Part of a small language model's weights: 3 heads of 64, vocabulary 32000.
Each number is 50 + 15 x the weight over its row's rms, rounded and kept within 0 to 99. Layers, rows and columns count from 0. The size before them is the row's rms in percent of the matrix's.

# layer 7 MLP up, 1152x192, rms 0.0749, rows 599-615, columns 0-95
041:44 33 63 32 40 54 42 22 52 37 40 41 67 51 59 64 51 73 38 62 67 29 56 42 45 64 47 71 33 31 57 25 44 41 43 70 34 69 49 39 43 51 62 64 58 71 55 44 58 41 51 73 67 48 58 52 61 49 20 21 70 69 56 65 59 42 64 29 54 45 68 72 21 37 75 47 81 66 34 52 43 55 45 47 33 61 52 49 29 56 42 57 46 59 52 53
152:20 82 49 26 37 23 52 41 60 59 42 33 34 64 74 21 25 71 35 67 39 47 37 55 29 19 49 55 40 51 66 44 64 73 64 59 41 62 55 51 40 38 59 46 41 57 62 41 69 68 58 58 35 62 61 44 72 40 35 50 38 55 54 32 85 50 55 31 40 54 42 42 45 53 49 51 36 60 41 76 58 72 86 20 49 73 52 57 56 64 84 54 37 46 37 30
031:37 58 57 45 28 58 29 46 55 36 57 36 54 52 75 28 43 48 38 79 54 38 68 53 42 60 31 54 39 37 48 59 52 27 64 96 65 67 35 35 61 37 50 57 71 62 43 61 61 35 49 80 69 47 66 78 64 52 15 30 82 77 58 47 32 39 41 26 44 60 66 46 40 42 79 50 49 69 52 38 54 37 61 60 40 47 43 47 39 72 44 39 44 49 58 45
127:75 51 66 51 80 80 38 40 54 56 70 38 26 54 44 57 78 85 58 45 47 73 33 43 62 73 54 47 54 28 40 43 33 48 47 39 54 40 35 58 37 54 58 43 69 33 50 38 63 49 73 46 52 38 31 45 49 21 57 54 41 51 40 30 52 65 53 40 38 71 64 51 53 46 43 56 30 74 40 37 44 49 52 79 47 58 45 28 50 64 40 40 55 53 60 69
105:32 23 63 45 62 44 54 48 52 57 52 39 43 65 51 46 68 35 93 46 52 65 39 43 62 26 44 69 30 18 65 45 39 56 37 79 68 31 62 42 44 18 61 48 55 72 48 60 56 29 56 51 43 73 47 38 64 33 57 59 61 30 60 27 53 37 30 59 58 67 27 33 37 43 60 28 43 55 37 26 62 74 26 47 52 42 54 42 47 70 61 57 45 73 31 50
151:46 41 56 55 73 38 59 27 71 52 65 42 52 55 70 47 57 60 33 24 43 39 49 49 18 73 37 59 64 60 36 58 27 43 77 47 53 48 42 48 59 51 59 46 57 52 73 57 59 78 54 92 42 52 55 18 73 56 61 42 36 49 65 32 32 40 58 21 66 58 54 44 56 70 42 63 42 48 55 90 56 50 45 59 19 42 48 41 53 61 64 55 47 57 38 30
033:61 61 35 45 64 64 49 10 61 62 53 47 34 59 60 40 52 36 40 42 58 54 53 54 43 28 59 43 44 51 60 37 64 04 56 52 61 63 18 31 14 53 51 65 44 37 57 21 44 63 60 70 31 42 50 34 27 62 40 77 27 45 30 63 39 69 51 50 53 59 27 39 31 36 21 44 48 37 29 53 55 45 72 51 41 67 33 60 64 49 53 47 72 59 59 33
033:57 41 61 68 71 50 50 87 55 48 66 42 35 29 61 56 75 62 39 76 43 50 07 48 80 72 48 63 55 61 56 58 59 55 50 51 54 60 51 33 84 44 35 55 78 52 58 67 49 47 46 44 45 38 48 55 62 52 46 30 47 67 54 11 86 63 47 45 51 50 96 33 71 69 52 49 63 45 39 67 37 62 26 32 48 49 37 32 47 81 52 54 41 58 40 33
024:49 60 56 31 58 42 50 57 61 57 39 53 67 40 74 45 50 21 25 14 75 48 52 54 63 56 42 65 39 82 43 36 53 65 29 09 59 40 37 46 49 30 69 52 40 64 51 40 53 36 40 32 17 70 39 62 31 81 98 62 43 25 62 94 63 60 69 49 28 23 59 60 40 80 37 66 47 65 54 81 60 49 42 56 53 47 74 47 24 55 44 50 42 45 52 60
022:49 58 59 59 43 51 57 45 47 44 57 56 35 42 64 31 59 36 42 47 40 55 50 54 77 61 52 37 54 70 27 79 44 39 44 41 84 44 70 21 30 70 38 39 46 37 66 38 14 62 49 39 84 56 51 25 39 40 41 44 16 36 60 36 41 65 39 24 42 64 51 36 43 72 22 52 59 47 44 07 77 55 26 26 50 72 38 36 60 49 58 42 31 57 68 64
034:61 46 49 72 37 35 39 28 44 47 46 73 61 60 26 59 48 35 77 33 50 60 31 32 36 39 54 84 50 60 58 68 62 31 99 53 45 42 34 44 62 66 37 55 51 49 37 52 66 74 29 48 73 34 50 54 64 40 44 30 62 39 52 76 40 63 67 25 63 66 43 71 52 36 80 67 53 39 46 65 41 58 51 45 46 37 52 57 63 67 44 46 54 56 43 35
027:54 56 71 14 42 52 44 59 84 55 23 40 58 56 26 43 23 34 33 26 83 76 56 48 61 56 45 54 42 70 43 34 52 51 40 22 46 34 23 58 47 53 49 55 15 50 65 52 61 34 33 59 54 30 51 75 45 59 57 71 57 29 52 72 48 49 77 34 50 71 54 50 42 45 40 57 35 62 41 56 54 53 79 67 51 63 86 63 32 30 45 41 51 48 44 66
149:55 63 26 27 22 64 71 37 57 76 47 39 67 80 60 56 53 75 72 51 66 37 56 50 39 54 69 80 46 26 39 59 72 57 47 89 48 60 23 19 57 43 51 41 26 12 71 77 54 78 53 40 46 22 38 53 48 54 24 80 31 57 59 52 75 44 60 52 45 50 43 34 43 63 29 81 52 63 45 49 42 56 42 63 38 33 33 41 56 82 54 34 54 56 45 58
129:60 33 34 36 51 60 78 41 42 61 70 28 71 40 57 60 49 42 21 41 60 37 57 49 30 63 44 61 44 66 47 56 33 38 62 72 74 44 86 71 68 66 43 43 80 73 55 57 67 54 66 50 48 39 40 38 65 50 61 49 54 35 82 59 52 00 55 40 59 53 69 39 14 71 32 47 71 47 36 62 24 38 23 57 58 49 45 40 51 47 67 39 53 40 76 46
124:41 56 16 55 57 56 83 50 34 56 55 44 43 77 60 42 29 51 57 17 59 44 40 49 47 61 52 43 31 49 45 51 65 36 14 62 51 51 68 37 61 42 55 45 47 60 46 52 55 47 36 42 42 41 59 51 41 30 38 40 54 47 58 52 74 30 71 47 64 37 55 51 28 55 92 47 46 55 89 32 43 44 58 66 39 67 40 74 54 50 82 50 59 50 71 89
117:37 66 66 53 38 37 49 20 43 50 57 44 33 52 35 35 17 66 64 33 35 64 31 41 40 29 33 59 77 53 68 63 75 99 28 76 53 58 30 75 37 62 42 48 50 50 66 44 54 35 40 62 31 46 40 29 55 53 52 44 75 66 39 49 57 71 34 34 56 76 53 25 41 68 62 56 61 64 50 64 70 78 40 56 52 97 54 49 35 62 42 40 59 61 42 57
026:49 44 36 67 57 30 31 61 48 42 16 39 44 57 41 24 39 60 54 53 51 60 54 65 50 74 57 34 61 35 62 65 61 69 49 47 36 48 42 34 44 46 58 44 55 73 55 56 49 50 47 48 30 71 70 73 33 55 47 42 65 75 48 42 70 15 75 24 43 52 41 47 56 45 68 23 39 40 80 80 75 31 42 76 45 44 67 64 23 35 41 40 56 54 33 27
# layer 7 MLP down (transposed), 1152x192, rms 0.0534, rows 599-615, columns 0-95
038:57 61 28 77 73 75 24 57 53 63 58 49 28 45 41 25 68 43 73 38 58 70 50 51 63 53 25 47 50 77 59 33 66 55 52 27 62 37 39 62 31 42 46 19 64 19 44 27 46 51 50 38 51 53 27 53 45 24 71 74 23 45 37 43 44 30 32 55 41 57 56 60 73 36 14 48 44 45 60 31 50 64 32 22 68 14 38 53 73 47 55 64 75 48 44 52
155:42 49 37 35 43 24 71 51 39 46 34 25 44 58 79 43 35 50 43 47 25 54 61 50 37 52 44 84 41 48 66 61 48 53 86 74 51 64 64 33 45 49 65 72 56 56 81 53 47 54 55 41 46 47 79 86 70 35 59 68 41 50 53 43 74 51 66 51 39 33 44 13 42 51 64 60 59 36 46 36 46 66 35 33 22 41 61 63 46 31 80 50 57 60 43 35
023:67 55 52 67 57 69 49 27 68 40 39 55 30 43 43 35 64 35 72 35 51 44 51 27 46 56 30 33 50 67 48 25 24 63 65 13 73 52 64 75 33 35 59 45 29 32 59 25 43 55 61 57 74 43 44 59 54 36 56 69 22 27 63 67 59 48 36 51 43 62 50 69 72 26 18 30 39 56 50 37 40 61 59 40 55 07 51 51 53 49 55 67 71 49 48 61
089:56 36 32 39 67 45 23 41 88 38 48 57 60 34 54 37 28 73 56 50 58 59 20 48 25 50 45 48 50 60 44 55 72 53 47 56 50 63 33 44 64 25 60 72 55 59 33 47 41 74 44 49 31 41 59 66 44 43 36 36 29 58 49 41 68 69 64 73 48 55 41 73 51 46 41 81 51 43 65 51 59 47 53 28 41 50 26 40 63 28 90 38 42 53 34 80
128:46 54 33 31 61 41 72 58 67 45 62 42 68 48 52 26 31 67 42 32 54 36 57 50 49 32 51 41 54 52 35 54 49 32 74 35 47 69 44 34 71 60 60 32 49 57 75 60 35 60 33 45 65 52 67 36 50 75 41 72 52 53 41 49 62 35 40 37 27 54 56 61 42 76 41 58 69 50 36 48 27 50 58 51 60 49 43 44 59 27 64 70 29 40 73 42
151:66 30 61 62 52 40 71 47 63 51 54 28 56 73 46 66 27 43 65 32 44 53 78 43 44 49 38 82 50 47 71 46 43 90 53 38 59 45 53 21 21 39 49 51 47 41 48 38 46 47 39 29 54 45 48 44 36 79 55 64 50 40 53 35 54 52 55 29 27 42 35 43 72 68 79 38 38 64 69 32 54 55 58 53 61 03 31 34 73 55 54 67 66 59 51 31
027:30 42 64 86 18 43 62 75 30 45 39 42 61 34 51 70 61 55 39 59 61 44 54 45 66 50 30 54 69 46 46 52 35 74 34 56 44 60 82 39 75 51 39 05 57 84 48 50 58 55 46 55 56 44 31 51 69 42 59 48 63 34 74 51 35 40 50 47 29 12 56 53 60 61 59 47 39 45 63 55 53 72 33 47 40 38 55 33 39 56 64 41 20 46 66 61
026:31 43 69 49 51 70 39 15 52 49 55 65 43 72 42 59 24 29 60 44 31 34 68 62 50 56 54 54 62 44 50 29 35 30 50 39 66 53 75 60 33 30 68 65 53 48 46 31 22 38 58 37 64 58 64 60 63 57 43 48 40 31 31 68 54 61 36 61 58 68 32 63 51 28 41 30 53 42 55 47 42 34 76 67 50 63 34 69 55 51 60 34 51 36 45 65
011:49 47 23 45 67 32 56 68 25 18 67 19 83 48 67 43 65 52 62 52 51 43 56 45 66 29 50 49 26 57 51 59 67 51 29 60 51 69 35 48 64 78 38 42 20 60 38 32 65 37 40 51 57 45 62 33 44 48 48 40 66 63 41 42 36 64 28 30 28 21 59 47 50 58 66 78 78 54 30 64 47 54 20 58 23 61 60 36 44 51 49 44 42 41 56 13
011:27 39 82 56 46 58 39 57 23 82 43 60 43 48 22 29 35 60 61 41 48 41 25 22 32 34 69 48 64 85 55 44 45 22 34 48 65 86 43 45 59 42 49 89 75 49 34 67 65 34 49 48 81 68 33 55 37 64 27 56 60 45 21 46 47 52 50 59 63 39 43 68 42 30 41 65 42 72 46 50 43 38 49 67 43 48 64 54 66 57 64 53 28 48 54 78
023:55 69 63 72 57 44 66 59 59 49 51 32 47 53 80 55 67 56 37 45 55 48 59 78 60 65 45 53 22 25 48 54 41 58 36 44 51 33 52 41 52 49 49 63 52 49 69 50 59 35 65 38 08 71 63 67 33 68 63 52 46 30 74 44 39 09 45 53 24 62 36 52 39 50 33 44 65 49 72 44 77 38 67 29 53 53 44 31 62 24 24 72 62 36 55 67
013:44 56 36 45 58 29 35 57 33 55 49 34 57 58 55 57 84 30 44 40 48 41 36 42 44 46 37 35 38 68 49 68 48 59 66 70 32 57 59 20 67 53 31 26 30 50 68 39 52 49 67 70 51 72 79 58 72 33 54 47 47 37 25 16 82 56 27 51 31 51 55 48 78 76 61 60 55 42 61 51 49 83 17 27 36 53 81 47 56 55 55 53 46 54 51 47
143:72 52 38 62 40 38 30 61 65 47 40 32 75 34 73 67 50 58 52 43 39 69 33 47 53 66 35 34 29 37 60 72 35 71 53 55 32 58 34 43 37 42 49 76 51 59 22 47 38 83 62 10 59 33 61 51 40 74 43 52 44 45 67 62 70 65 45 32 33 35 67 72 60 69 74 51 70 66 34 50 61 67 45 54 43 31 18 68 28 17 47 69 21 64 40 77
122:44 50 61 73 65 54 44 34 64 54 43 57 36 50 63 53 51 43 50 45 27 78 53 49 41 46 50 38 42 08 19 87 34 54 52 41 33 58 66 53 44 52 40 55 70 62 77 51 13 72 50 60 61 64 64 55 44 51 45 60 34 52 39 53 53 53 60 31 53 76 49 68 58 62 69 32 66 34 50 54 56 65 72 49 53 70 50 57 60 37 67 59 51 46 64 52
116:60 44 57 28 60 78 61 80 34 44 43 41 52 55 62 65 74 36 37 62 37 43 44 48 59 40 37 30 45 43 51 55 47 86 18 35 50 31 57 70 39 24 47 36 51 58 53 46 57 19 27 30 44 52 43 41 49 61 47 44 49 29 15 61 65 40 74 99 45 40 62 51 37 30 55 63 56 65 48 28 75 50 50 44 88 83 35 33 62 56 34 79 44 41 54 80
107:60 27 25 70 47 48 57 70 42 19 41 41 49 47 51 56 67 27 18 70 59 39 38 52 33 82 47 62 35 40 50 71 34 21 53 47 44 23 90 30 71 50 63 37 40 72 71 53 59 61 71 33 51 89 50 45 62 71 27 83 56 26 51 70 48 45 51 45 60 19 81 66 68 42 40 53 62 52 32 39 27 36 53 44 41 58 40 52 69 49 79 41 44 70 47 61
017:52 51 54 42 78 48 50 43 57 59 39 50 48 47 63 35 44 42 42 43 19 56 61 27 44 55 39 48 38 51 50 50 37 31 53 42 49 54 19 56 59 60 23 90 13 25 69 60 63 59 48 45 79 46 51 62 30 43 46 64 24 31 24 53 48 77 30 62 69 65 70 66 65 55 22 47 49 43 29 52 26 74 68 23 51 44 46 48 37 45 54 46 62 79 46 40